{
  "n_layer": 10,
  "d_model": 192,
  "n_head": 6,
  "head_dim": 32,
  "vocab_size": 2675,
  "activation": "swiglu",
  "qk_norm": false,
  "bias": "none",
  "tie_embeddings": false,
  "lr": 0.00217,
  "beta1": 0.9,
  "weight_decay": 0.23,
  "doc_mask": false,
  "train_tokens": 132100000,
  "steps": 4032
}
Each number is 500 + 50 x the weight over its row's rms, rounded and kept within 0 to 999. Layers, rows and columns count from 0. Numbers have three digits each. The size before them is the row's rms in percent of the matrix's.

# layer 6 attention query, 192x192, rms 0.0762, rows 105-181, columns 96-143
108:507522467485555527526422549451421471487490563403484537569497559433463498527564594450427456599538490548557506535538583433566461485529416429478451
110:439457470388417544468548511570517540506437492602442503549519404505567455513472404436591482502463524497528565404492424502478548525581530565559476
108:573509479548570476485458490468542476492492490389536546529501597478509568586526560544399459472558538480548473536552550495551457476434467475431502
115:434467494556522446554498552514491529480491600458530502532521518500576578512536460478509505511536470429639438555503584472576489482466454509436445
119:538507472500473521574495477449515497464491533516489489437534580487489514580469429486510510365486550407590497505485500525437510509505453628466487
111:475534440411530591469486499499472483502401466476511413565492515524555455606527579459470505502510508574493541517565460471601439427408491572545559
114:460540478472387501493475495464564504490492587524619513481458544435440480459587446416433490511440478543561425567469477521478515487435501525526492
088:542539458485455580428455448537475611489570471486421505489491505442499484560459450485546530498540541566389560497534481512507581508472510576474508
088:506461563499504458530452557425630402422524478506514510609489465487495552596518525502428454527472520399492454563426545540568505568608445529484480
099:543485507460562494489493420459515428491515519460413520472506480519499352449463407553460511466511511526399576438431490517481437460511523576487586
091:588609571533542531471513426573486509534499504522529484460481537516515415518475512539529561407534514564405424505536513461448534560537515423500514
094:475503468590496634484446490419453537464558537460519450461411544485482391495481583495439451480474466645398528457460513503473470525511534473514506
089:582545513407424467457562495497549460572428403470421538568379424470518502460474433457582573458423459477435438429487499517558480506500518558534610
087:420447445560460525523465580491532470493519551525523515475492511503534492506493476483414461595514459412657639531497474528517532446559413499463461
089:498409440491557443539405450502474502452461464499475510481525496454543444476435388447523524485523535397453473407587466449588487499548468532481520
106:490539517517539526455471523505383498451552521473510507571447456502454533442474547484480466576457419493445560479433503542599515455490491478517423
105:506469483436445584525481433508495449474456435573429508418494451530552446554414392408591542494508571519426484487527444475496419506478439555512569
101:417509520458379503501520492565533447456483520618469459419493410509519505468512415419596551481421464533450471515479376517436552519486535553485476
111:497522478549564523524442535522577507543464529445534486537484493481514567442609582492439480545400420527564484486551571501563558531532467487440428
108:442486522477468577523519475516428489481536457610433463382567480548473441451458420477553574508528527495442499539451495503437497535490534503477517
103:500565556504625467409444476543484553468476577463513418600503538467538594503613526581489466555442331457457527418552441509672553435458545481475521
112:490497511532617439452509531549550496512492544408504541606497508458593632519555577544505454542548423479581462450585517464610548470512479486440444
092:546474562463522554424502447477539600499459524379495533638480473476578502634487530477500492563491495486541512412506526497548507453549448491546522
120:470365491480560549450561500518526568537561528445435554504506527556545502499533442537481547490485462438519532428480563481458555440512541506493392
108:448435481408538558484563533505506602579560561455434574530469492484475559510552510534540551492551467519592496477515616472426594514515530509466397
095:376446505461525533472544527506483598600520468389477533492486507490470512536549462535517516509554454510527563453492514423481583504557512526488466
075:482477492584518416548465400542548448466384478567498427523601479555548470426474417510470466476402517457414450490474498488561462487577457508524512
090:436577581456547576439445539517461565439493542432537611469418499480473526519519559516545503522524444599573524494499488440469549489418533522518408
098:530377521588466503517466469488497556586509505542550481481522533518508536500457433525485502571513515405515483532522447541436530616658469528477431
090:484605582373569592537510579459502583433507494483498542478418461480440556473551540531568530489494414572595482404492523460493498479410559506563449
088:480456588431522630520465612433469586463599437409480554370431514503455477555547501538509517562577454459632465455435543546536536515573535493498476
093:520387442556438464455506466512508514586493550397541439467513562467477515590512513486426520541445492403584494501525436515498502562620442581498401
078:460462497397528517409518481408428606572557398417530505468505475453488460540508528515506572495592511466517499540543521550589494456412577526517490
078:470419641451549621538449561467462514484577420431430509439462405452468496571564505473577511524573444474611443463529466557512485452443553469462482
092:462449627448569463575486562454462579453527428511445502473483373435486551560569470417587550533556397492517438403452451458556482471464529517456539
084:547515556521554558429458428505512515487580436495530481534516543510592472521441511484474488440407463538457572563533412558505454536486556406532514
102:538471579509524544563566535539447458491468434471451513577460437494559551456481541540533455463438413486481489425525406548480494573477493565513440
096:525556440485470457503522412492484475516535437591452550545507545568516499487515462479459501412478524509524525515492527631505497489373521455467560
098:580534494611390538534504509523488477570483494392476596482497479459463511545383503448503525517436519376496558508496511506451495489601465557493478
110:538433590579573506520404430507574428389538376529501449472577542522489462496473485535452511509427540477467479465542471519597430472464454513547531
081:516399470582522521494526415526623493458567434542378526505566517555568473485494414525483538476483535435461493496526536559552501482547468503514418
076:535396454518542535502488400507593491428544452514422468541549526531550467527515440557447584470481568394455446499549583543568538463579432462490504
085:595505478579497455524461466552526415410477484549511471531562457535473480430453531490504476484453574594456442518480451529485455507474423439552539
089:453454546468490543484536508498499584550547520459490518460515536513497553496590456538542554537557410460563574468547467452471563532548552510451429
091:435490425554531384472471420518522503537427594416451448471565523441520473533491444465438482499492547524389461468466526407569596483487495513485492
078:465407567475445561480519572478443578536505475450512576417485519531479515465530564542510537572538415457697600499464504533457538573567545496586445
095:516471513433471457519505598513472519563543476436482565398495536566475462526541530562513490501604421459578529513444470488412588638617443543523442
107:392463460441462444438516469504491535569507520515623389429511509459479428515495441539455500519581509536455468477459510471582608492478450510475539
109:499541527419569451476467563474480557543610471418555591350444518573378478535550530603449491474640449548628451467501560526512561583511546490482483
108:489519408448498497405546522497518517493469592426565507431506624537475451486493530616437514548515500443527575586474579502422521544492479504586449
087:469548555526574676532515534521447420510541510407461542592531475428573613533455476534495479478528489460546500541509469590533497499456460526497501
092:551480421517363558494558577428497516546472493455458538552550492527498461489532455487528557500496552388508595531448594531448534391520470541468486
092:471513486492554505486500402510420482497562506472505474471522550465460483522491472500501470507537511581472498547471477514475514553546458490482541
100:492379501451561508453501466502396549469463446513514352467501484462486448524617441474489547500491458498462527489410409535540514468548487516461526
095:507431514337472442360544458404443485437631454565501426441525518549491501498548488484484620451479452532467478444474502563489503472418532457481558
091:470483484480466612532577598516526445483526543470473489527505572472555456555525407439513460501503599478566521543497511535455472418451520526404448
084:487551576450527453580507444532446424557488480523378513560480462435488387417462595537470500496491397411568475455451449463558412521479478488574500
073:496489474524428617440537496576515610480551661526490493482465528549480575514516493480508512521500524433486530528435550507406582441466457463453454
085:506475539524535447504472434454515478425465405477559488451548437519482476548541509451559579476450488509479470527543476421592426475490481560467521
099:422570429461534571410549531533524551492563564505478491494432559495437589446455546547451444601572468508473539543439622488462572515461504425546473
099:455597507464480519427445557524443506514545538448429473496487575529408522402435564571402407624553432551496494534439534525456484577516537438554523
086:472460574569444487590439516473511487490418556525493489431535507490544486476547495464465522455456506544599411487480445533450402587506545536473538
101:446551486485450542464504537533432495576533531447453474519527598508465551439471548576390426585562471525540537500433512562444503521514511433575482
100:437570460463437565521508557560487551531488541501443469537498572493442510414536526556416431596542480556552494496381555567474464547510524469536445
098:388533537520488537515536503408508490443431552480468438463489417467467428428582522486497578496435472575459420462453537500584469577492538483531516
099:491453428518497496560534437508580484534539543525549492403496406425550474458542419424581527454463535465455441486548392479507523469582496606485512
090:527408494553519519540533523460493454517532550527530455311503541442471475531495461435434530504453527495484512523508479513467547532629520472468495
097:551497497482563462487517509425338447494518497386530468431464491535576547525480502535477469537575456448470528549528515473499472532487442424606504
100:601558547390614473495482517498412463551580456448526523512526474512580626410575484532485463554601513503550444471533457501505528471543486545458520
099:577495509608400526474391472499452471403501517478522469428572497516426520509420566557515449503577551479455574561495445567476475545530509385507542
088:394457513498444514441530448481606527494490442514485534587468519463482493533477527436491497459415483460569488512463500530477489423433509569431504
082:567510546521445429606503520454524448489522445422540483451526481517515473403431515530490549457525519458474567516449511532560510530524532486579520
091:483472596500539465468444418483491460451482457447515515475526486535438479543494509476501594513516392525495447488489496433600444476522511588518594
086:505487437458470525548547550531515539578524514572474506563477525416529495360491471590493427505552520495507574467472495621428579524500536473534429
087:514545489515519559446521476535504612469536515485522490502437470581435612562491576443536503521496381531492471481476563454457580538478485531439457
079:444543491447410496530449524468515479548483536549447503592485570468522445390495434595431424525523497506542465542441529573481475575502532459585455
098:462490519490472477546474610491492476582458532546485512511509523474538452408503465540442393502507547436595474484435543575453503497546494516561476
# layer 6 attention key, 192x192, rms 0.0778, rows 105-181, columns 96-143
097:508570506491440551563464585549459445528468497537399568460515492590400478530593561505495505443534463548510523465384526453459517505543465365487425
100:535476543594533430466469424469548524485530438465595527562450503471563588510465532459529520490492457508360554511624494453557544478475628577497475
109:530471454462570514510498514484473466486509535472531516434382375494435425537481561518520466459470410523497472500437489528422470535550458466532567
117:534496454468490548526497642536547470545414569536529531466504449560483475474497475554433466395505445498585524398416532472466486471472487439525509
116:539458407483506564518509499549527429504461550495468505504481524476482413520459443510545490469486529521533499416410581472443427499388468573492536
111:530533503494476519550397497482515519528491498469578493523508499397487460490415480587491451527559518475453521527489579558495565477525437436544571
118:519418535471428492549438501427527427485473521551481439380535552502496520532549489441504565582458528519502480570381462463516424451475469515440424
080:377493428543512499520553527532473491420515524470561469460476502478471453548487495482384542443490511536591502511555432461471411503444479403431517
087:394529550471454530519552599377530449488487478460551517440496529527528465653504605490467542422500533480493448531518503482421442549438522586494407
091:577544526505474486389575476531526491624428538483455558465442504567521474527481514436502482488533429519556491483483460510479331484450596645574560
090:492448511556425555459406444578545532518553470525601495456462493422533481420535489603552505557469493434448488487435558589491565506525573505541494
092:470450502511488570514468457507487476533484467548497503546498557485579454464495487523549487416471503529483431486521572465433557539607558557405451
099:546499462602522502436442505501578603525555519496551466554536502499480659444495498561518551579393544480446499528508434552494479438480489555488531
090:566616465447518445564532542459462396481451544413439513470487518543489489549543638507413417470512491539577550450511450456445528572562511464539495
094:493568548506526526505481574519495472594467499538506478432511437559450511553502577502536536382557480584411523498477462496555492542510533480532504
098:524588549579468417621474576511470466519392545556552575468494414506450453488495527541500446456501525536524480421457507485426466474599469506615469
125:477458517538547487425457426490487518501553496522609482523508484484512542463477479538527561528493421438387517529485485496525551451476519526474555
102:445489517504456463486512440466550515510513485476534449571578541436598552434460420497539494557487584477552449536608482539516502434457529607487459
119:560436532446501481472510480442520487472446476460485535400479414519439485528569519539420486513489487490541551492449524451481544490518487404519476
104:421563380567448538440487482498488462505440519471570450489553554512521479457537416481484503436481566447510496523545500532429430476468430522470528
104:536578486620431499560497557627521440560390516470555482526467428496413540432472536530588546563505442498434665479478604473406524446517432486497533
109:553506548505562418513505592555535539592455550478497501543439388547419508467493549589532470443538427528566546457479476533496597506581512423531524
089:540474543496565564541523591540536526572533505495508462585477490532529480490401495531537523527478468450485540478555594517473527427550538510600502
114:476519661456559493614547656471423583460569501491395578504411496545460528519506593515486478527517474466562501494517486450437514473433481535451506
099:514569657427556503553511591484400520476501521520450640501447509548477473529525583503493440505544443455605499527478530515438506456429504409460532
095:534562517462429544604566590495490490479446565505527571565471536573493506502476548544498491555516446425586537521471507459434520443414563476532427
082:493521435471476572463530560533547519532534533477533447492514485436544541489581453467581519499628469502508428500492524454484469530538504543460453
094:472510481532550419604448395516429524458441538526510524463480470489453424451516563605523472584504510552460639507460493419501539451382469428554505
099:535485529420491595454562679503511444527459527476420553583474524507541539565567434380485529469511499455557421459573518520466466544492513529499502
096:523558466556529507501531558530388550480522569555493544479468490589498490441522478582500510566560425527508633448422515444509575472407517423530490
103:512546471435469516511572575494488490467560542446331554528473537600461513589502486486456573511495436448604525495502532413499541557424495510527394
099:565494561449394528611490540459521498539458479498443452587516542537479540526502491441441484502499482468524483521459461534474453451456599516488457
114:470508491384406489476567531503427536544498524416450488504432513508493488488478592522463473507472406489556532465553411519382549498530492490519457
129:529603549468474513500579582548505556482505501471418526551426502539474542481518549511482473523493375442577517437525485461437616477489507488486368
087:533662563509509483500511489527507572535534474492428482573528463497453530443495554527503488502470391461488525411595470422459625476476479499457395
081:522351501489586511448490505530473416531509523491397481563474502592544545399513516462480586557537489435406535537481540496433409450512530476563518
098:529611553544489594544534633570501522477473515474482530563536484584530505422552529504539448547559498417439535446451615500528526379426533454554490
090:502408534444489499506528502452488468505598453529546468464487551571545452504443478530434545463488505526474440427488561565516503571563454520511569
094:534604574489460548567532619523525537492464543497378567478470501509562483566503492472517526524509498450387546492476576494456450426484510450521533
110:531430472527472503452548557549509601523516534430490567595478591530435497462584562522502436543469419489543536507507458442459552470520587456545413
088:509456490425437501489528619506450516531515542463524593604439582544503462447552510497478446550532450492544531494476461482452516450457597433551454
075:521491409483372505413520563566527452531503502519516476600497516406502525514482510433494491502499470492519543498452398441424494493551509529578481
084:470486521547527492456405428476501493503535429488523485449565444453476471480489467494522506509517564501434451484494571506618503552566435547487520
087:539507499444456513524591579557444464529470549523503537638462554544520544469530521513452481504508414476599517480506448486419534471430570462529448
089:524556513559479503523377415502507559547487448528563480486556521477489493465491574586575364505442511479509480587532454446431516511459509510520500
075:564555503407475542540550697482485514500448566487464531555438571572550571569554466405460531542526449447581478519535469503499485494463506490532447
076:518528504451478566536509625539528471520497516478403533593515624565521573574526438410484537484519509425587485535509538521478516485430503503566464
090:409560431431498480525484434496555498506474533498477475507513438396433522536525428484594476534436425507562487613580422431412563484499504567426464
078:511525428420505498511505596482550517481555589503432539486446533579482568576470428481421538556503529451633476568499457544494519550455483457508450
058:530501437462414569552501603526491548474429512469600617517464561472537465577499484439471499604490516507621426602447515589438429497515441454521492
099:543489547487456598517608608611513498471442549472459551556430485537514504449554607489511441539563428426529501424379539474440550497531469506512374
088:508491599509464539516494579472461450505563496459536580528465617436532526626496515463424479485508509521464522473527440575449455469533528511540639
087:465603474478510530432493450597505434504453492489464490493511486560483468481481557433508532500480407469582511515503562422475524621515470476457414
092:499573508498506465399507476499507468540551469466469449586563489531443521421397532491432473505452377552560451570558542390440570541511547421487405
094:387434478470553516441485349470520547507599440508544470413460540538491464492480508518423533476475499511460550594578496454496475546472524442491527
072:556482644509506453543409495475489480539504466492543527466479509630526510505520556572424465426447449464476575477401488586557525516594532408555540
074:531486419587472465496450514408519527435497500476479448473535513496429432539482400426490501525495562566509439523630561428564487426431504551384443
071:530460432516499530552542525548446532467510510492442536595509531570413456525456511501403553385519461484543464503480521469486553408512562553473514
101:475576527467642458406531491593419457577554444480538490467451400472468559478447511535533422535581502470434600521442534508603542531455444412533552
109:465436515526437519581426484500506542440479512508421480550563565504515435445572486461495563488412497558551404475554439458412461416543548609414460
122:539480482526451519549427470420551593483471545464499505475455569479518465543597483463451561498354521558540456489483480432369465475505559549409467
090:494516459522529484536560651555568495594463510464583513458440463578511572524435513513482420450599430417498481513467483497475424534528443490536543
095:469492501502431528618471534451542546506438592434467506496385577482507496536603524480399503484382488520608396475483523475437472556495516559431442
089:491517485529464530581466553479523596518469569423481549509385581528505518545572500447405530485411492516588423499533485465460464534515548546404484
104:516579562482599470470591556552511506553488489508469478488493400496539581489523496480580489507482459505327514509576425452548464499576464504480572
094:516500510466512493419503483550490397493569441557516460502620435492512499473416468505551446488555501491436607471481471554579508494500478457581526
080:543565534480501588563474429481515371450544475497497443527603545521476561512475489445507492510475493598406504516568486585580486523445511503469596
092:429498508444490586477489453544557480474504568556550469563426576460457510440603542455490491500455484488493514492451485452387381477420515520432508
104:412468470498417453518461441462489553455550553560492628525509573352522441427534522427536508506454503483507541497570443442475544531508455530489395
094:509586573409489578457432486566557548557512467436464485472537532497497521496606499574443547472380476518455451462512503477486391481481591590433496
087:496491469598443372542555537479430582537480413490491503499520444464553498523507491577563507546564516500569461543463526565458507608628454477541483
092:565459475512435559568544568528452459407500513460447567515513603537479429502426454484420461561528526517559396510437549598453578452374509497535483
098:467507539471605458437484468518479523545495477529534475532494401464544561504582570554555482515479464471437558510466523442438433567514481465511496
093:507409501478341551570439475401487499460417585483424504590547625514480434511466461452444484499449548557534424457545493515520512443481528577489446
075:432495568495640493492547494484436615477567485559449491544557443511494539496478555494551529466522456487493530570600522473580495375546545517452502
077:493510485512405491556459492468548443464436571460540507529424564467491473525534469419476492479430572559541439458462493507363477534493474536463468
082:435499454562357538588506534465563481533426547448550540514454547442472514571572457437470503452419533544476366439427553532485517592462473485467491
# layer 6 attention value, 192x192, rms 0.0668, rows 96-159, columns 96-143
093:480551502468496471515479453478534436484485424472588487465543525514477481488490512512521545529488507533515584482507553541492446391501549523550515
088:532566587527472493513545542450527477460472453433408510579554494449526544610539545453510516541468562499496473533491559574509407450450557525491400
096:456465495555485432524588480540410547486562604549544519476471479578516488448469463511497531444499456445508506407561453459439488530528485478420512
088:520527485526474512453444473481472510542546481514525584537495485541556482596513471482523609475511489378536566500442513567485467369465445533437443
096:642481618564552459446514440501572525463556496477434531570476494379425528552505498530523429562526552471554432508574488553552466499544530546446470
073:468499560442516554521410514512415516522505524477457493423555507485521523552434510556502512502578502467490527426445482450492375459594548493462453
107:574495544541491435502456501592510499546427572512529564558500494521465514497573496616508556492518432412555563477522417497514606516463524520444487
086:492456596640543548422538482458485580512467414512534548520533476418410481541466488451511488473538536525509580529460499506540439591475508517536517
082:430470452506473459476417431453399501548463532577571519486438500596528456420462493497524473415505531412493507495532485587491511495467505508496429
085:467530599427497523516517558442515590528465521515504468538519513546486588540421482519497628505433488508522454651484454473534526409494569564518472
101:584442504512507445509442469493544459433557548524487545621515513534528453500504460505470443554497537485471507499490542488562630418569454490450524
096:453548458496562531500606548588532422523470515546463485556481504378520528437529591442501468613479518640523482487525486498513532631410513446541506
095:523489506492513546464428469486461407557525584540526450535492504529539528402532486631457469478519506349549447546511490664497555505527515527475446
088:522488422543512469455458479584521504493577444482490542379465515556567386479539488446475541415496494519453499481452492504452567553442376405492524
095:441587409382439538525472468399538484518506489534472539575516500546563514494520582573487485470502472535533518484464519428446583434538405474463467
090:456542396419421586504452486429517513525428414532510517450495497396521434444531557490520514572482590487457493500467532555500459484464524440550512
092:501494587538539486537475543454517468473448557533427453528613504526542561588474462457474526534430620469482431578439459544545374465451496504424393
102:381533387386474527514565521502389458554499524540551488504524478520497529452597522466517513501555476575439585416501402556428478587517493517479521
094:580554541603527513517433478453531545526448423473512539525520499439435498510469515495484518504505507541532489578506577522567527568423551482565480
095:540386588591544444496531510540442539519543460500522514493524505566497548595498497422551536589492523505498533601487533472496605507476486522468476
078:398528483410541592548518557508431506539543532523468495529493485529467574462534459397473462519514523429481569443553498494395436496499500415470522
101:468543469536490554573445489437532543512435562557490492501490492535491431480440459539504526424470517466451504501440533566533497389421448450510550
087:524593525567488461485505551526571506490455463500493504562485511393484514530573488394525495537473529523508531560595498571476450544415572487524484
090:409543476412479553462550562551446498509475497491528440548452483371494547446485544440509448555560491648522566538569409503478466550559545496568510
101:569432522570482384505497492503592467553497446483497478448527489485491563613566490465510578539488525583537505589528451476574533599469486523552434
086:455487481514434527480506479452472573537546409456476522433443496558452469508527511446481508446525423546522496494506510493483525502506439448609534
089:461557481416465525504465574526517604428553520495515484567506501535526530555580502458531579490503421497466541523539427507485501414465491522500512
105:420487478492515459474528450525488397528516512503571483504498495526591421456494458498507456379489512461483612462524444549517518563481547511536509
082:492555540457460505511449542519489569483465439422568470440519486479463540578513501551489521460566473506481512483521477509526437529585534533509483
083:402470477526553553508545559539490514543560559548522525537492488544495476469531445459500451380476500498515407474573494501540531541495559522512559
092:518457511495557540508516526460482553545481466526585521500510506472379483520469531500497538510519484587475535536422491452488568635533463454466516
094:552530543662535439443458480557477502612379446503487495551495504539488547547530525485500453597543477501510564495501486456525473536471446426506476
087:487586558478510491535610528485497501506496509504475374449462506501470547550573528383520393524489455552497473510467474497495498480432545490388521
077:555452584558511534449464463445498509402508499434434407482461510469549568490484529474511523488536459388520482488562539474571478448562484599426531
100:544507517506541522463570474579527483550501551475491549557498488533566462407405455522518629423506511449469607453569528434401526526592535553511508
091:516486407554543550502523460478513489449528448495533549611501504525460564467455594514515499585478531451583444416539669504532484533471457539491494
072:495432475509456451493364476544452517481518524430492585492504495499481518519533494572488459511484529465577356483475481498567420527539485436523527
078:520622463576513399531555527486541526524539502483548431543502492492453524517542561443509376506473504539456475458434454458467496539506437513439497
077:554418513519471395458490499403495408567542512505503393476527499599560474591490427477487469535505535545396589494510532482378586576458524459553493
089:511583645513502578547601529555533528533496492497480486619502526498456474485593562436503466513475471507434504429503591476495560478472478498516456
091:507468506453523628569487560477572590412450481579535536580525500462480469388513493491504485541552505413572394409479613523529458468439478482475450
072:550599519544550508490526476498513503538568524446505438531515480537573559532500515500495550413470536466473567502435629417441571391454501555373525
086:423448589447500495537514450487460545517508478477504448392525480483530458577457520511441470582481464439486362546493432520545526432462480564554491
085:562482482521493546500466475567565518551505490509520524507485521562470467441482483570469572532496521490570587406545567470539464619494511492569535
085:592637468612505430497517389453493537462454453515512516570485500536491474471510605550495475517481481433505412485450519501514515427450457533542470
088:492575499545511527539611450544542473553486486578556549531514489508449455349407525518487526465508522394441580515552470467396519508503529586533492
076:564530417563398452425425405502498530510532450354456466398459502522448457523505500513503465525487482582583480427479474486542495464496461489497543
087:491472444583470483526442538407459556428494451460445457479448471489409474550551552518478425525491526514609365425471510529597516482402398523437474
083:411479501436502613505471594506503491497536474571381588592551491524469556465503504521494573475470552490510392484446600571587524503491539476533479
079:472557450504578466533536520469511455488461495498526523563533495537491533471390529540477568492467528482502519480471567409394459426543487556480524
090:510525374516466459453511567613442387528474498555495508539502485499456487490575493463489473487502449486501565420477474460452517551490444457459554
079:504499422511458535476519537447484460525454482515600518468456509388441543527538480386520377506499505420506483597553378548486453412511502428513514
084:544530536498487508545501507479463511508566546533456451488508500458488544574566561457484467432459518494500475590508479497565513516447538498478430
082:504480529502556464543449540544488512575521601552488610495564514490524531557576395549497530431520546510462530570457443484525498522503577440529478
081:470513620486550516544460531422419523514484432563448521550540493497436520421489546529464480505486468442458397482534506590486511441482481553521394
096:528473436560506438467489374516498465480466536422557446360471485446530494653563497507516454515520466534540529539479451426526472516461560447537551
079:475496437513474531545440474500526487461531535522563500528502496508452485570518553509525501557517517516504535504580559544470470575428462442553510
087:476509526529457420563454535526429456497468520548490455502543464443512480525515444520458457451510464484508461504486476521463479487435439522563509
077:510551609526614479551454459504531519577659484547491468463531516509586490424485486531500608524556422486456630453475595469547462470538521542403530
083:567474539585503508472499564473432478486473478460513523545507499541511470499488473499523447500496503456496523426573499499464530503513371533482530
081:451407511420470481457437538515444486516518567567425542514526475494526495547500399545490543512518506447498445481560468551552463549515468448498525
089:540608506570432458497552557455551426498478487522454515706517511550492493444483556476537525504441517478451486481496680447444564461430461587508458
084:516598447526546430494545520519482504497563540528526524513530489492483528479502482509498525540493483405483409486532529413446509496543450490392518
086:436577462469471409565509511522410407496480517621507508549537491536474529462412511555466507451472513479477490526496441500413521461488467515488499
# layer 6 attention output (transposed), 192x192, rms 0.0631, rows 96-159, columns 96-143
091:510391595497530400484519561529483604526595496405439475604470619497445526523540486479466511487502514451503477523448503463487621539477476475441513
097:501423488491599527539482536535528501560438430568440559471542624551472514454563531502492478467475488498618494483552421493455504482502457458437539
098:467574492510382509429573523506523456439410474551525473480567410518546500485506558562513459489507497557410479549464504505493509505531562602568513
078:465515469512408476528506551501570494539513522494498429582579523463479565531521490622500482453479536581451485460477406463552520522591505540570575
095:502474414526568574447455468459490454531469543584565507440470638482545493514470472472425459469478447506471443522476553434505500435476520473487494
075:552466524524530369503513542432460540563463480451515569585521491522520548543503562544508398501391533512469514481498560545492627512479452463519514
104:347567494453468544549515459397507487501536515437517476513542392535531473473400512513545489511449577530462571492496510584490464403510534488581592
080:550516438478577514565483608487518488458512528509457448541552408536558494378579490469448464474442455471624510525509513592549528493492520521410571
078:400546523569428511531572485518565482438460422420532439582529558500558455485526440605525461469539458535542509498518462524497498441544506544485519
080:566460494503560415494475532427524478527488402449432448525502509494519597521485576514486557558470492492526483390564532504484477556508482393442561
099:470480503463433567428487497500465538452494546528479493407501582465456492496408532460501600414463460546555535498439472558465382518466538458501503
093:482455523600472509496489466512507464443477499535462520404490521549465375488453438416515547380557519436571514549421486531439434422526415536479491
092:418422535486478451639425460463482499516517467419528525495504571470574493532453602503465492550450487553469546482467479463483522448537477438481564
082:456505551519431572506496496542472482532519639467505461554469599511413514501548384529473438499534468456556544527473547434554504575525513610522429
089:539391499550405447468492481608536484513508521481473468500481494510484491569475416514535547487527564537387476503466476455500468489410510494519579
090:549435537615568503613454452527474502511505479494477553523514580553514541477466451475478456482489469453637467495594465520516573530544444483442496
107:553487502419540474542511510480459497564432428487458527516520660500533506489527623527444468545444542547541556482548460521468495519501452449463542
101:511548584589458426508529531520573524461482471441534494514513334534516441513472500490513485505466526483536486581477502479531574462499478564578472
092:492402507469491593581508532464500507506499502499515455481513580555545517434548436435504523561524514450550530454463479576402438489559477478431546
097:461539448480521524526577544504521507493432475479365514466589488514437433415485513503516507409557516503594509472480419480474417528479534498436471
072:504519458565469410382529582480564474380492467522562510469476490539481459474521489528473505465460493493529454589416560523493522512478526707534415
099:502503535499403534572531466462455498537534480505485459574519411525549517423471563543534538638479518543528570425589418616563491551564504475507562
085:410514473558574591542510428494479462516514482555499478515515516585500474416457460494486462469452482450575443522512497512552547471598480580521500
089:526459486563513491465522467482482468434609509519576463441472409480523465553515452432499536528442484487391367567414579492505521449451466521458456
104:494518505400538602574590492519434526572475510434369519515569507536491406459502456488521488534530538484491529513472449469420406465509453469419493
089:515542455531477497535466507532500461446553554542473490511484445448434549438532426513487531493551472416463448481487574415553501543500576574452458
081:413520447535512502542573495513497463552505519453438486454602403486458467447513510522451558544430521568481443533460479404560527565479521554510524
101:460546594484404491476580529570508592446577495423415528613536358535405457485570494520534497521547476492586539566410447556526508387544516525492504
077:573431524478598470548535504483450531509523593528568556494591476459505504455606471434439455620381443485423475587496565504463588523568475470497537
086:551566417557502460404451453470491464409475447572502454433462463442492480463527484481465475510490437490479456538493521460516464509508524517501456
086:443557482471459547508470533495472534502507535489471476440528417601551578419462484463492540543523517432525507440467529583519430484545518580550513
096:427502482475497516554585480473542492489516514448466519460532493554504346373514433475494534472553507498580551490460471581503475497485555500474523
088:482457531634461333466477479509475454530533429506465540561525526422585489455485497466530501455488530531479519548519435556446493523484515451536536
074:528608446410503391403478436464432480553549512461597513518601461523531406547533532507562532474473485550508550467451580565418458550455437533485436
095:572488367473524493499491534519525517473587541430498471532444462528423630523532392554555402538473502484571429508447508497533485429371488556521481
089:507553426450506490510487567528522439486464570394526522398448482569480438520461427496522497464527563415491478587394533436484509461381506487457386
077:482500555426555633475538508471485495517460478599560423453559473532519434553469513468382547525509567429464592488517485434488563442647484455503508
067:513448559477447490506449533477461490502434485522481534486495437405622540467506511461555525444566504433519474589524467556433471407510553533499527
067:489514527436500557497465491593522575397460542488391539483491604503469530457525572561458490427494486518612534429446469502512525384589526501574564
089:483393402572466421401398393517494457480594441463530559514491657469468510479456456488441459472429551519552487581503528524571459545459466452538544
083:541495421463505459527540471458461500525464488435547504404521475545458508500408455459514492474503533524416410490477493463542463585389513465460494
068:480546530498447385463491475538504553498504519472532602579495542573550460528529486498531472482505541495584507558475505626500528514477461581581409
086:477583539546473511569507433504482482527461433508466486547477451547519427461500575494509578485535485495482566462550561460480483579598414457497524
083:478588445503629559571530530551568405453516553467481582397471523563437558458496450522431535490553516488511460439464485476547525543481498422519425
080:452487472526489518475486490531563454551531574494566431483450507516481467483463484455484554441498530531517618471547574497544554579574422497492470
087:553410447483438515570490511485521502480485555411461411525397474524475589464475400560517455494548461489491410519406542475585489466433531551459552
075:468624599448592498481596539474516456521574575543507569527556385535578504522536525490492591367569479489542547453500477534400531594547506485461431
089:459584623445577510458589523531477457571501537517555563505589459561622422528423567486471564368542526473466622460526491501408540567582445488439427
078:483492520509436554486483509535500534477512516435599492469468564560482525520463564447466518566424557461484509502508462424524488495484449484490495
081:450502459491424610518517579548529516498400544515531478498381528580516536527488496537420529540544507437470505517399537450496608422474511551459500
089:569401490487547533451523576485496576465601561533456522489503551530502546573447450535380467435506481555511522441507471557527515498524550510503520
078:524395459560471507430509452510486474507514543550414510496520585367546434473505501515473470536519474571396493491512498507539468523527560569494598
083:458397562557443448430418440498462470459490414507562471533500625439512474485491474491510470589394516544461497579545461529523477486495491503552593
085:494449516492459551618461470468526577407435441503530430491461507445440510510492477497510469656408529490490477583508437508537525411506525520551591
081:458500447477512518494435454579516474504563526413573405509446598601472468490451578496460597526460463497471559466466635394525521525500388534501482
092:471523608562471487531565525442503471539423441608464533538567419456509435503549499486539521528505503555487556546656456600441506489622524494565505
072:447549601477525466571557474406540477512357439477510501416459516482467447421467492511556521486500569559510541573571368501566435473441509468470503
092:471438555502522621524464483456470571528451403530475421498528416445536489502501528434431510523542480506415526492541530523521482528714551449500557
075:548485430491493379554421519493502494519489496449512503533459451634436533512598490530544491487472509408533417522488534494481499487476417535529487
079:555540474408564485494508522565476529483496497536418541469580418479521486557395427522468499414554463480525554502499525509495435502433532456469445
082:558513511474578662463508584519492556467509456567470435440494498560442513581453536495376529545502489528451557437501496417561511469575488433518504
080:464417495460466522438424440568459561493514593460581530493460545508528591559488459448456479415531527438515480493416455502538529511501457499510463
083:528427425516474554449404641478508479470547524515451476523531590575446486611461413526376460482466530402518557486393548384541560408488490505546482
093:518441518522470637515463587499489574510442479495465449529430436521536544501494521458417500533524473436458517470491537444568543471600531482518518